From a checkpoint of a small transformer trained on Wikipedia: rotary positions.
Each number is 128 + 32 x the weight over its row's rms, rounded and kept within 0 to 255. Layers, rows and columns count from 0. The size above them is the row's rms in percent of the matrix's.

# layer 7 MLP gate, 1024x256, rms 0.206, rows 414-518, columns 128-191
size [100 106  97  98 103 103 100 100 102 105  97 104 107  94 100  99 110  93  96  99  90  99  96 107  93 103 101 107  97 106 101  98 101  86  97  96 102 100 102  95  96 100  95 102 107  43 103  90  96  96  95 102 106  98  99  98  99  98  96 102 104 102  99 103  99  89 100 102 106  24  93 104 102 104 102 105  99 103 104 104  95  92 105 100 102  92  95  93  98  97 106 103 105 104 103  97 104 105 101 101  99 103  96  92  98]
[[119 130 129 142 139 118 129 122  97 117 136 124 144 145 154 129 112 114 174  79 113 134 140 164 113 125 152 111 116 155 151  88 116 118  80 149 142  99 121  89 199  97  84 105 100 154 141 114 157 204 179 143  89  89 176 127 179 129 161 134 135 184 151 200]
 [111 103 135 185 101  66 152 103 129 118 111  82 127 107  66 188 102 166 132 141 137 136 136 179 152 142 154 142 175 103 131 155 120 173 161 141 106 104 184 122 194  99 163  71 104 166 199  96 141 118 119 150 109 110  86 156  89 116 161 138  95  69 158 140]
 [133  82  98 177 139 131 131 111 143  70  48 122 129 170 136 108 112 162  92 117 133 124 147 140 161 146 187 113 159  95 110 157 127  98 119 141 153 137 112 137 146 150 128 136 101 107 124 150 121 144 188 160 140 130 151 109 171  83 152 109  85 169 164 111]
 [123 120 137 164 138  95  96 125 120 172 110 139 137 199 150 121 121 116 150 114 149 146 166  97 171 102 105 110 106 122 117 159 144  79 167 110  96  95 132 111 110  96 128 119 153 133 128 105 116 169  83 148  67 169  96  96 137 151 113  93 137 125 115  98]
 [125 103 143 131 101 148 140 154 177 168 182 125 187 125 131 151  94  94 133 155 125 148 113 113 127 123  90 133 126 156 168 132  82 140 127  74 112 174  52 174 155 149 160 103 133 102 151  92  99 112 135 178 119  85  54  55 144 124 142 100 155 110  85 109]
 [108  38 189 144  86 128 155 144  75 154 131 123 132 140 110 106  94 104 107 105  72  76 151 137 124 121  87 142  82 169  91 191 151 100 139 114  82 132 127 130 128 139 134 175 167 155 155 131 170 196 115 165 137 126  99 166 129 165 127 117 140  64 115  84]
 [126 150 133 130 166  86 115 153 140 155 182 124  94  78  89 112  80 125  92 111 146 119 134 105 105 143 132 107 160 104 188 182 161 112 128 132 121  93 140 144 127 107 109 123 142  99 128 116 108 177 109  94 154 131 117 182  98 151 133 167  77 120 150  73]
 [103 108 110 134 109 149 157 138 129 116 142  70 119 142 153 150 175 140 116  85 105 123 128 120 157  73 159  86 111 146 131 155 134 131 153 151  79 111 207 137 195 114 189 109 110  97 111 172 200 106 109 168 122 144  84 100 124 106 126 116 181 157  79 126]
 [154 128 139 182 122  79 119 150 160 116  90 122 103  99  94  95 168 105  84 102 142 160  68 178 101 123 145 107 137 121 107  91 163 104 118 121 164 155  99 101  83 125  94 130  74 140 133 115 155 136 111 147 125 192 173 108 139 128 146 128 112 137 133 169]
 [194 132 130 129 143  81 128 180 108  84 142 119 115  85 148  70 183 146 162 137 149 165 105 148  99 106 128 165 139  71 145 136 107 129 163 153 170  93 113 160 156  99  99 115 172 128 123 148 128 171 103 131 157 214  95 135  94  98 160 116 117 163 176 113]
 [127 102 155 185 125 119 135 160 110 111  97 151 133 148 137 177 154 105 132  86 133 149 146 107 115 135  98  52  86 129 142 141 103 147 170 102 108 150 122 101 120 128  85 146 108 104 133 120 179 130 111 133  88 162 145 128 149 151 176 144 178 112 149 160]
 [131  85 124 179 143 155 157 155 115  95 130 122 161 187  60  60 128 135 117 121 106 120  96 137 146 144 157 155  50 137  84 145 164 129  81 122 125  68 124 123 102 153 131 154 186 135  98 101 173 125  96 142 126 155 152 121 108 107 156  81 156 108 128  38]
 [141 100 139 124 144  96 124 122 143 132  93 111 177  92 109 189  76 149  97 148 117  62 116  75 168 169 155 140 203  59 114 133 143 135 113 138 181 171 102 122 128 101 107  80 118 110 166  88 174 107  85 180  86 123 155 124 108 154 143 170  98 152 139 114]
 [104  90 110  71 125 134 163 186 160 128 113 120 128 161 165 132 126 117 121 135 130 134  89  77 123  82 112  94 134 122 143 140 177 121 107 111 125 170 128 156 160 182  83 106 187 155 177  91 119 103 146 118 113 148 122 162 146  64 118 131 179 129 146 132]
 [140 101  95 145 112 200 100  82 118 113 165 140 149 101 132 110 186 117 114 122 128 145  71 112 141 148 132 141 164 123 150 126  96 128 185 149 112 118 176 120 116  65 142 151 115 106 119  76  80 184 144 128 150 111 150 105  97  91 109 124  63 121 143 130]
 [ 70  60  94  76 147 147  78 107 165  91 139 152  64 140 131 204 150 192 161  70 173  73 133 117  98 124 106  96  93 167 122 121 151 106 116 118 115 126 145 105  65 119 111  63 143 164 165 173 106 132 132 160 186 105 171 111 159 144 112 127 159  93 169 106]
 [163 156  81 147 165 155 182 128 184 120 124  90 106 136 121  85  68 226 129 181 136 131 154 153 112  83 112 112 110 140 106  95 161 136 161 181 116 156 101 115 149  97 176 155  81 125  71 148 164 173 118 130 125 113 133 161 143 129 160  94 101 136  73 154]
 [109  45  95 106 117 110 125 146 110 117 148 128 144 107 187 143 101 106 128 128 134 155 107  76 133 126  98 169 172 198 204 152 144 117  65 135 131 217 154 116 104  97 118 115 121 133  94 167 147 101 163 144 123 115 179 155  98 154 108 156 176 160 129 125]
 [119  92 129 116 113 125 134 101 144 123  74 122 116 102 156 147 180 155 188 183 108 159 137 135  95 135 155  53 181 107 143  96 183 166 126 176  86 173 149 157 167  91 122 114  62 131  77 118  74 149 141 149 117 169 121 127 108  85  84 117 139 182 170 139]
 [114 130  88 171  85 140  46 111 178 147 103  98 166 139 116 138 146  82 121 149 107 136 127  72 118 144  75  91  69 142 117 150 114 105 130  83 140 185  78 189 129  96 130 122 116 133 109  40 126 134 136 155 153 127 136 136 122 165 138 143 113  84 186 100]
 [ 99  93  82 125 133 105 125  63  80 170 107 162 148  99 120 173 139 115  69 164  79  95 117 140 111 190 137  64 124 184 147 145 118 126 161 151 167 108 218 153  99 145 146 145  86 131 160 153 186 141 148  90 128 132 200 135  86 139 150  76 147 141 157 138]
 [149 120 126 154 116 131 127  80  52 102 151 130 127 119  39 121 143 174 128 183  94  50 127 148 141 125 173 105 134 155 117 165 153 113 119 131 197 142 105 105 125  93  80 128 214 104 117 102 116 155 136 132 112 163 131  60 144 129 195 178 125 146 180 101]
 [120 120 131 133 175 126 163 191  82  87 124 129 139 125  96 146 131 154 129 181 190 176  96 105  84 103 154 120 116 149 151 142 117  70 129 168 113  96 104 125 103 123 106 139 110  79 160 116 132  83 137  73 163  85  70 108 206 138 144 150  92 167 141 152]
 [195 136  97 109 144 197 132 109 135 115 137 148 152 131 146 154 167 152 144 131  98 144 131 110 144 141 160 141 150 119 158 133 107 123 110  80 125 160 177  94  92 126  72 177 179 108 151  84 132 188 120 148 185 126 154 111 174 148 100 148 115 134  61 135]
 [159 140 143 149 121 134 108 104 127 151 143 136  87 100 157 144 100 209 131 104 123 175  87 145  91 107 176  74 186 105 135  75 143 139  79 129 152 112 108 117 111 104 103  63  98 142 149  89 111  77 109 145 126 138 172  99 156 150 108 117 140 155 131 176]
 [135 115 104 101 133 122  72 111  67 123 163  72 135 138  93 140 142 126 139  96 134 132 165  99 125 138 154 111 122  87 107  88 117 125 139  85 132 144  85 134 155  85 145 100 121 102 146 110  90 181 102 110 153 111 140 152 123  89 161 109 137  60  65  68]
 [ 99 123 142  85 164 135 156 125 108 171 170 112  88 117  87 157 147 136 142  81 139 117 162 138 127 146  96 141 160 171 146 180 165 124 152  70 128 140 169 155  73 190  84 215  81 131 143 140 120  58 122 114 119 112 167 129 162 168 160  70 128 134 125  95]
 [ 85 121 103 128 143 119  97 173 118 155  65 124 115 171 152 158 156 121 113 120  89 144 117 112 103 112 154  77 103 110 127 121 158  88 100 128 161  99 131 132  95 190 140 166 156 109 163  84 139  89 103 197 106 120 117 104 135 108 187  95  96 124 157 154]
 [ 87 135 138 111 131 140 120 108 183  77  77  53 112 123 151 117 147 102 141 177  95 116  95 153 125  83 115 127 144 113 120 101 119 125 121 131 135  69 127  55 161 106 127  84  96 118 106 107  89 155 142  83  55 163 183 104 186 186 102  77 116  95 107  95]
 [ 86 167  60 131 179 158 160  74 133  82  94 163 103 115 104 125 163 114 160 123 145  97 148 117 161 104  96 129 165 141  38 159 126 140 190 126  80 114 142  73 189 130 195 128 126 119 141 120 116 102  80 137 128 137  97 154 116  90  94 143 161 111 114  77]
 [116 120 125 159 139 180 115  99  73  89 113 141 137 194 111 120 123 102 147  50 135 139 168 132  87 130  82 128 176 155  95 122 150  62 190 156 106 140 145 167 154 170 134  54 136 137 203 100 110 125 123 123 120 130 172 110 117 171 135 186 135  65  58 180]
 [125 176  75  63 112 151 125 100 105 116  90 112 192 128 115 117 160 150 125 133  86 138 105 139  82  94  86 118 144 157 152 131 109 106 145  92 115 154 120 121 141 147  89  82 126  91 127 142 131 184 111  84 162  96 154 146 147 202 113 183  90 144  93 141]
 [156 104  76 166  91 117  71 144 140 146 172 114 138 160 121 102  74 116 185 136  69 133 105  70 121  98  52 151 157 100 190 122 119 136 126 130  86 125 132  83  65 144 150 114  59  36 121  97 122 152 135 190  81 173 127 121 104 142 179 116 218 126 139 144]
 [164 146 134 105 172 132 129 148 127 112 112 154  81 146 150 148  96 106 170 193 192 102 135 104 132 133 106 136  65 100 157 124  97 140 122 138 179 100 110  80 149 121 127  62 143 101 186 170  93 155 122 131  99 110 167 119 126 138 112 134 159 136 159 105]
 [170  99 125 153 102 152 165  99 167 171 112 110 102 119  81 111 119 155 128 119 109 157 118 126 159 165 133 176 116 105 144 114 195 114  44 188 156  87 160 126  96 129  80 142  91 138 150 106  97 138 151  95 166 109 113 138 168 136 161 174 142  86 128 140]
 [118 144 160 151 137  75 109 152  85  81  57 113 146 182 129 166 130 127  95 111 153  59  72  64  79 116 114  59 146 109 161 137  94 124 119  72  59  68  92 158  83  97 151  87 101  93 116 100  87 145 128 114 147 157 128 126 129 146 133  99 101  94  78  85]
 [152 134 157 127 126 113 169 141  97 165  80 165 136 156 125 134  88 117 120 119 203  94  93  89  79  89 110 137 138 106 153  84  78 143 141 108 168 110 176  99 185 175 158 159 148  71 162 176  82 114 104 107 142 132 118 131 102 135 152 129 155 108 147 115]
 [165 152 124 151 131 145 142 175 131 104 123 208 146 177 173 125 153 114 141 157 149 144  69 155 162 179 218  88 137 168  82 148  96 145 137  51 144  62 151 165 122 159 200 128 121 107 141 127  23 137 167 121 106 112 181 138 120 119 106  57 139 104  45  96]
 [ 94 105 172 123 138 144 112 151  77  98 123 180 159  73 134 145 159  69 134 100  84 108  94 101 150 152 103 102 151 110 117 118 170 125 143 145 102 129 119 147 131 102 124 119  85  91 129 113 149 119 154  74  93 126 160 119 121  93 140 100 110 178  72 118]
 [190 153 140 123 118 124 111  86 134 109  93 128 150 104  82 143 109  98 105 120 121 183 233 140 149 166 146  74 138 147  58 114 159 169 180 165  94 142  53 120 129 162 164 105 153  99 179 138  68 131  99 106 141 154 113 175 125 137 167 107 144  90  80 114]
 [ 89 134 122 166 132 164 165 127 159  62 101 100 143 146 170 188 111 147 139  61 127 152  99 105  70 133 139 105 116 103 181 121 144 112  74  95 106 151 185 145 104 152  98 126 114 157 186 152 159  83 168 169  91 137  90  97 143 171  95 152 146  88  51 149]
 [ 97  90 160 103 123  37 113 154 164  86 101 164 125 152 121  88 161 163 115  67 149 133 161 142 133 153 134 130 122 103 121 139 177 141 126 171 147 110 211 134  89 165 101 124  91 129 163 118 118  85 132  95 158 138 148 161 144 100 127  84 130 116 163 137]
 [111  91 101 129 103 121 128 172 117 102 115 112 123 101  82 134 117 167  84 162 135 151  85 146 158 194 134 126  98 176 132 113  83 120 158  53 146 135 104 180 105  93 132 132 123 239 114 118 109 161 151 162 189 161  75 180 164 115 143 138 145 161 117 207]
 [197 149  79 117 118 169 101 146 120 128 173 176 107 139 134 130 179 134  80  76 162 113 128 135  62  99 139 137 120 109 116 145 124  61 143  98  82 105  90 121 130 165 133 161  88 164 166 121 148 106 119 147 124 102 209 152 144 124 128  86 151 112 138 187]
 [132 131 134 136 160 133  90 138 131 108 142 133 137 109 141  91 154 168 142 149 161 182 126 131 123 124 177 111 135 148 104 134 104 154 123  53 137  88 132 148 149 166 109 140  74  97 147 133 115 136 159 165 132 105 116 133 148  89 134 127  59 108  51  86]
 [149 118  69 172  84 117 142 116 173 114 132 159  82 137 153 129  72 147 131 113  82 151 166  98 151 193 156 139 122 125 115 187 123 101 104 134 193  52  95 137 141 117 177  90 106  96 178 138 119 119 113 131  75 136 103 156 117  72 198 137 149 122 190  66]
 [126 121 167 111 180  97 130 160 151 141  79 124 154 116  90 116 164 129 106 110 152  76 109 104 101 168 135 134 104 149 161 175 104 127 137 124 130 168 118  78 173 127  88  73 140 118  88 142 130 108 132 106 149  95  84 121 123  92 125  74 164  73 125  76]
 [ 90 131  91 118 169 121  87 126 146 129 125 171 123 143 167 100 108 166  91 159 135  97 160 190 122 154 157 166 134  89  76 202  98 175  78 149 100 117 109 126 104 125 193 182 125 164  92  88 118 161 133  89 166 134 144 118 167 208 180  94 105 148 169 141]
 [140 101 110 128 147 141 130 111 124 126 102 153 186 110 106 184 103 129 137 159 151 149 121 168 136  74 185 137 103  84  92 142 132 149 137 114 126 147  96 133  74 124 173  83 126 145  82  87 134 104 167  62  81 135 130 152 148 146 180  61 136 112 195 138]
 [138 112 121 129 161 100 123 110 118 139 133  60 167 172 175 138 106  51 126 124 104 130 188 104 152  98  65 162 102 114  70 125 159  77 120 169  86 148 147 136 158 189 119  98  91 155  95  80 139 127 108 141 168 111 131  83 121 125 166 139 142 139 123 132]
 [142 126 100 117 138 108 160 114 134 149  86 131 173  77  87 158 169 113 122 111 128 125  67  85  79 177 186  83 121 127 103 145 158 109 136 137 130 144 200 137 138  82 122 192 135  80  72  99 152  94 142 163  85 145 169 147  85 135 144 125 116 159  85 133]
 [ 90  67  79 118 100 148 147 177 123 183 179 192 178 126 145 125  99 122 124 119 155 116 194  89 136 136 113 113 193  72 132 124  82 131 103 170 105 112 133 130 108 102  76 140 129 111 161 151 126 140 109 195 164 143  83  91 104  95 149  69 136 161 113  80]
 [127 123 134 134 188 155 134 132 120 214 207 138 187 122 120 219 145 124 148 144  88 187 116 135 150 128  95 135  66 148 170 119 105 111  97 125 141 100  94 144 115  82  92 136 117 159 116 150  79  76 175  73 137 133 154 109 147 174 137 152  81 127  75 131]
 [153 123 123 137  83 113 115 148 163 107 167  80 131 156 129 126  83 144 121  99  93 170 179  83 142 130 110  88 140 173 114 133 124 215 128 160 109 137 112 109 115 164 143  85  95 110 158 119 122  55 110 198 141 111  96 126 124 124 188 188 167  38 122 127]
 [104  96  95 197 117 191 146  93 226 186 114 101 106 110  97 130  82 128 137 146 100 115 127 169  98  80 176 159 117 127 124 123  83 141  75 164 157  89 176 115 134 165 180 177 139 128 105 179 120 116 140  75  77  89  95 197 139  49 141 210 147 148  98 179]
 [ 69 113 155 111 137 140  90 121 115 194 222 100 137 126 136 170 177 116 104  96 124 170 143 125 140 120 150  81 133 121 144  56 127 123 116  96 172 182 161 128  45 130 114 160 133 125 133 156  97 133 127 121 109 143  85  57 130 140 155 131 111 152 129 102]
 [133 156 166 171 111 134 207 113  90 142 106 127  57 145 111 104  90 174 144 142  69  67 100  78 136 179 118 123 119 142 127 168 178 164 222 161 143 105 134 154 121 130 107  89 150 172 175  90  77 144 192 130 104 168 113 155 167 134 115 107 153 153 150 126]
 [180  58 107 120 132 112 134 154 162  79 160 179 156 114 118 148 132 137 140  80 111 134 125 180  99 130 126 116 164 135 158 147 169 168 125  73  78 138 139 161 169 114  84 104 119 158 197 131 138 122 168 118 148 103 106 167 167 122 181 135 118 117 123 101]
 [ 80  48  70 126 189  90 126 117 115 156 150 124 142 123 123  95 186 159 114 162 127 130 175 140 173 135 147 139 125 132  92 129  91 186 140 127  96 126  95 123 114 114  96 107 101 110 127  97 160 109  99 104 115 190 104 104 139 122 130 145 130 173  67 120]
 [107  69 114 139  86 127 136 182 113  84 141 126  85 145 164 158 150 101 155 114 119 137 157 120 132 118 123 110 153  85  71 126 114  61 147 128  16 142 134 192 133 132  94 103  79 129 135 136  58 183 105 167 148 132 100 154 128 110  78 101 115 166 105 128]
 [114 157 180 109 104 145 120  98  70 133 117 131 112 216 133 143 104 171 188 153 121 141 144 157 116  72 117 121 190  91 112 111  45 181 202 120 110 150 142 104 118 132 121  74 108 108 164 172  58  76 109 135 139 125 128 184 131 177 160 139 213 110 129 174]
 [ 91 120  96 153 157 130  94 117 157 144 147 195 132 158  39 107 172 103 133 138 108  89 153 161 112 137 136 118 140 101  74 165 111  68 190  94 165  73 116  89 178 124  78 141 141 167 149 182 103 127 109 180 137 161 139 141  93 120 139  95 145 159  81 142]
 [162 109 136 137  92  88 153  88 132 110 145 127 103 139 163 114 187 149 132 125 138 126 179 126 129 163 140 125 116 154 123 133 121  96 100 125 143 199  64 167 107 184 188 133 172 132 153 122 133  82 115 146 166 138  70 126 140 202 123 129 215 155  88 126]
 [136 153  80 142  85  95 126  50 103 145 125 103 111 123 166 158 126 175 136 159 131  28 146 161  92 147 100 157 159  69  59 113  90 100 196 191 114 154 197 154 162 177 144 108 104 124 113  75 140 179 134 192 137 116 155 128 136  95 112 145 131 113 144  75]
 [119  88 100 145 181 148 150 148 117 147 119  91 128 169 134  97 140 147 119  79  65  78 144 103 169 165 158 152  74 205  87 160 149 105 194 128 157 149  98 112 123 143 134 185 170 121  92 162 185 132  94  80  79 136 109 162  94  98 150 189 206 162 163 203]
 [195 121 102 114 131 140 114  34 114 158 107 157  89 137  91 164 134 151 136 163  99 108 118  94  84  95 138 148 211 139 108 115 144 133 168  86 123  96 116  87 135  98 170 162 148  99 169  94  55 128  87 187 138 154 126  63 125 126 123 127 122 134 122 108]
 [154 188 159 145  45  83 151 132 155 127 109 156 134 124 123 163 171 162 136 127 130 159  82 114 130 146  82  78 127 109 140 115 119 185  83 136 148 182 145 119 135  96 142 104 129 121  96  45 131 115 124 171 126 224 166 136 109 138 106 159 129 150 164 109]
 [100 124 112 147 112 120 169  89 177 107 132 126 156 120 131 151 155 134  94 124 195 178 114 142 157  97  77  97 104  99 123  93 174  97 160 120 211  74 120 115 167  82  84 180 130 170 124 115 165  95 195 128  96 144 109 130  95  77  98 108 188 127 113 163]
 [ 73 104 123  80 146 121  97 184 170 173 128 125 178  81  66 160 118  79 131 149  83 153 114  90 144 175 137 149 122  77 178 173 136  41 122 137 119 129 164  93 133 112 145 106 133 152 162 165 118 131 115 166 133  61 124  87 116 170 150 121  77 149 145 159]
 [105 162  81 135  96  98 152 136 125 138 209 182 119 136  99 155 136 151 132 151 135 126 151 136  86  88 135  98 165  93 137  98 112 130 132 173 137  64 132 168 140 144 153 115 175 187  96  88 125 107  71 152 118 123 158 123 106 186 105 186 177  58 123 175]
 [ 60 114 190  96 143 140 105 112 174 146  91  50 156 154 119 167  56 135 135 195 113 110 141 117 135 107 110 142 143 115 144  80 166 189  80  74 141 159 208 150 102 142 201 161 198 121 147 117 174 136 124 121 160 146 116 127 110  86 143 161 153 145 114 136]
 [149  86 114 143 109  95 142 100 145  50 146 113 177 138 130 137 124 150 159 112 105  72 138 155 131 145 103 206 152  98  65 114  76 183 133 129 145 116 131 165 101 133 132 134  72 129 111 115 148  99 119 122 133 135 101 217 140 106  99 123 124 172 157 185]
 [138 116 131 155 108  81 141 150 176  43 123  99 103 103 124 157  97 161 148 119 161 174 137  78 115  59  99 127 137 101 128 112  98  97 173  95 152 156  97 124 108 147  79 102  99  99 131 125 119  69 133 195 133 170  78 135  87 144  96  86  63 104 146 128]
 [ 80 105  70 106 141 107 147 144 115  75 151 101 184 128 164  97 125 131 138 156 142  88 123 132 108 111 147 167 101 101 129 150 142 155 191 155 148  89 141 148 184 176 169  68 139 103 186 118 180  89 122 205 120  76  30 129 152 112 170  95  97  88 147 168]
 [108 149  69 160 154 166  98 108  84 126 124 131 144 168 145  98  82 160 102 116 120 128 118 146  88 122 117 161 124 131  52 146 149 128 198 142 100 103 128 105 162 178 134  86 139 134  73 184 145 124  86 122  87 144 153 136  98 191 114 107 125 173 134 112]
 [151  85 141 139 215  66  90 122 159 106 135 161 124  94 117  93 165 129 120 145 163 115 169 140  86 151 134  77 110  91 153 139  76 150 136  69 198 116 118 158 117 148 148 120 136 162 122 163  81 149 116  81 141 171 157 144 111 121 219 101 117 133  80 132]
 [147  95 129  91 115 146 112 152 119  91 103  82 111 114 107 110 171 100 126  68 180 154 121 156 125 169 181 120 111  73 120 164 147 140 150 107 163  88  88 133  99 162 102 108 117 129 158  89 106 104 129 160 136 116 141 139 143 130 151 155 123 110  78 135]
 [139 104 156 110 169 124 131  96 130 117 121 125 126  82 126 102 155  87  97 136 132 127 137 137 159 223 106  92 142 167  93 118 142  87 118 141 186 147  89  66 106 105  77 116  92 174 134 171 145 139 117 124 127 102 121 129 161 148 147 157 182 151 140 177]
 [ 79 111 120 160 195  77 107  49 138  99 109 134 150 115 133 157 108 153 203 154 101 139 164 166 154 109 173 159 157 167 105 132 175 128  96 190 202 129 115 183 159 171 129 123 128 105 180 103 140  67 176 125 109 122 121 132  71 132 160 112 103 161 117 159]
 [153 128 135 102 148 160 194 148 103 136 104 105  86 116 134  72 121 126 192 138 144 143  98  94 115 168  89 131  81 106 150 136 156 133 140  99 129 161 142 134 155 137 111  83 120 110 128 172 106 105 149  45  74 159 141 118 137 135 117 129 105 140 110 108]
 [115  28  89 159 125 158  93 191  50 158 142 134 136 134 130 141 113 104 135  99 113 122 101 104 130 126  75 103 138 110 127 104 171 213 158 205 121 128 188 151 182 137 152 135 134  66 109 119 150 131 116 155 175  78 142 104 166 205 161  77  93 166  82  91]
 [128  49 130 127  83 133 124 115 106 145 139 169 148 105 151 125 120 130 170 133 103 132 186 152 145 102 139 169 164  53 170 117 151  96 122 160 116 147 172  89 143 128 152 180 184 126 122  86 131 120 194 106 111 100 179  79 147  54 139 158 150 110 157 115]
 [113 111 129 123 100 158 101  79 156 133 102 110 109 102 162 139 104 141  55 129 159 148 126 181 193 136 104 139 148  88 154 131 153 146 132 154 124 105 121 107 173  82  94 171  87 129 129  97 137 144 193 161 204 176  98 142 121 169 111 144 137 118 106 160]
 [ 83 159 143 140  82  79 212 122 126 153 108 147 118 181 142  89 100 155  87 169  98 164 172 144 103 147 101 199 105 148 117 160 146 141 211 127 122 120 159 222 148 118 171 135 110 126 161 132 102 167 131 129 137 187 114 157 151 146  83 194  98  83  94  91]
 [ 90 193  97 132  75 148  97 106 140  88  84  70 137 132 104 154 154 121  89 110 154 148 123 126 150  84 124  77 157 121  76 142  92 125 114 182 182 154  65 168 142 157 142 117 120  71 185 116 140 191  81 117 153 142 164 134  77 111  70  97 106 158 116  98]
 [162 104  94 147 152 123 146 114 123  88  86 141 111 125  87 133 118 145 187 185 136 122 152 118  51 192 119 111 140 134 108 139 160 109 166 147 174 139 165 178 151  61 143 141  97 139 126 121 137 169  49  89 124 167 140 124  80 166 117 152 123 151 119  85]
 [100 149 128 112  91 156 102  76  73 109 140  57 216 174  91 154 151 140 172 145 106 105 100 115  87 104 110 143 164 129 160 110 114 127 143 145  73  91 103 127 149 117  96 126 197  81 153 101  71 133 113 173  97 117 202 149 132 123 136 133 100 143 140 143]
 [131 128 137 150  75 142 106 128 164 108 108  83  97 122 125 123 119 126 168  78  87 161 140 131 116 123 152  87 135 170 113  96 132 171 133  90 129  68 100 112 161  87 159 152  82 125 130 224 101  70 156 132  65 125 147 116 122 120 152 124 167 114 116 128]
 [155 107  80 184 101 162 139 162 124  51 164 114  86 121  93 107 122  55 115  89 122 173 105  90 157 169  87  96  49 169 120 168 131 180  68 115 111 136 107 142 154 131 115 124 128 192 130 192 117 167 170  82 118 148 125 154 191 110 139 124 186 137 107 131]
 [ 41 152 164 164 140 123 132  93 171  75 108 125 150 112 103 144 105 148 193 147 166  96  95  74 101  94  93 135  79 138 172 139 159 109 100  94 130 152 143 118 129 176 133 165  83 121 207  86 147 134 138 163 174 125 109 108 190 113 108  49  91 196  81 105]
 [141  85 184 188 116  78 117 118 135 123 158 113 134  88 119 117 162 157 102 203 200 116 120 129 112 159 218  66 142 171 139 141 128 158 151 148 146 103 121 132 171 122 158 138 131 118 120 119 129  76 137 130  59 141  70 191 122 133 169  87 109 122  96 160]
 [ 87 123 116 127 155  83 119 131 109 126  88 149  97 152 117 116  82  95  92  66 170 105 134 126 120 137 186 181 116 128 141  87 164 143 184 104 120 164 146 112 140 198 103  99 100 122 147  99 128 113  54 111  86 190 136  75 143 165 141 131 100 108 138 127]
 [106 123  72 146 161 171 136  58 151 132 204 174 120 205 193 173 103 161 163 135  98 117 190 138  67 116 149 144 104 137  98 117 169 107 157 124 112 140  98 149  96 192 128 109 161  66 219  94 131 154 166 138 154 170 136 152 141  80 149 178 167 180 146 148]
 [199 154 113 186 143 126 101 166 134 141 119 134  74 115 170 117 125  92 171 126  56 145 144 102 140 113 100 140  49 128 190 132 109 115 110  94 106 160 138  92 185 113  74 100  85 145  97 139 170 112 149 103 133 128 110 136 147 164 142 112 113 158 123 177]
 [115 193 101 167 100  97 152 127 136 130  92  95 171 144  75 125 145 128 175 115 105  62  85 152 118 106 140  98 137 138 139 102 174 100 136 110 109  97 163 115 117 101 168 157  87 155 135 114 134 187 225 105 144 113  54 161 163 132 121 132 126 135 100 142]
 [216 100 125 185 169 121 126  94  81  68 119 140 133 137  58 127 118 126 110 125 102 137 122 116 145 192 205 142  92 159 161  96 154 142 123 132  88 162 147 105 123 135 111 133  92 153 104  89 122 126 121 179  86 183 167 123  44 140 137 157 149  89 126  73]
 [116  67 143 104 160 111 141  96  88  92 109 153 149 147  68 116 107 139 166 131 154 152 144 146 146 154  64 156  82 149  97 147 124  93 145  87 139  95 137 134 105 145 104 114 136 152 170 114  77  65  95 107 122 101 110 148 105 169 179  73 161 149 136  95]
 [166 118 147 128  76 130 115 130 161  96 200 156 108  99 114  76 149 120 114 118 105 158 159  32 148 177 118 137 108  84 105 144  69 101  85 145 162 153 191 160 117 142 144 150 118 160 131  60 139 130 121 164 189 164  70 146 145 137 112 161 132 179 188  75]
 [111 129  45  62 153 117 193 162 124 103 153 112 148 152 211 160 110 164  82 177 101 117 144  64 137 135 170 140 165 122  60 145 139 174 140 151 151  94  97 105 175 165 134 146 138  79 114 132 161 135 132 152 128 159 175 215 157 136 153 129 175 183 107  79]
 [106 101 145 152 161  60 124 140 139 111 145 175 141 118 181 148 151 128  71  89 112 117 103 163  87 170  99 176 166  51  68 112 106 160 138 146 185  99 111 167  77 117 103 104 125 137  85 104 145 153  98 177 121 108 190 156 118 116 140 145  82 155 155 120]
 [112 179 129 110 200 177  93 150 147 132 188 114 133 117 104 138 140 170 147 134 104 149 154 115  95  94 104  48 142 136 131 111 169 153 113 105 169  81 124 118 121 108 157 182 119  90  94 126 166  75 142 122 124 181  85 151  95 123 101 153  99 113 122 100]
 [109 117 174 109  77 116 118  61  66 132 112 125 134 159 134 107 109  87  73 113  73 154 128 151 176 192 130 101 199 154 156 121 119 189 153 118 131 105  96  56 163  81  79 175 139 191  96 169 157  33 166 146 123 139  99 131 144 104 130 108 162 133 212 173]
 [158 136 189  84 139 156  80  87 132 125 201 111 134 140  89 100 128 181 108 179 134 117 117 186 135 154 107 123 130 117 177  92 149 145  81  37 148 102 140  38 106 167 113 133 116  95 133 117 104  97 155 159 122  92 111 118 120 153 125 130 136  96 144 124]
 [161 118 130 142 135  99 124 106  98 125  48 132 145 127 107 122  96 120 122 131 120  85 136  83  83 148 188 121  91 108 106  81 172 142 149 199 223 114 130 134 123 125 177 123 148  95 143 132 190  87 113 172 184  48 181 161 116 100 166 137 129 167 176 122]
 [116 162 109  98  76 123 101 105  99 189  48 202  52  96 117 139  84 180  87 100 121 178 134 146 137 139 138 135 108 154 136 107  85 140  96 167  82 180 146  77 132  77 185 171 124 108 156 169 117  93  74 127 139 123 136 134 142 118 126 167 128 111 149 154]]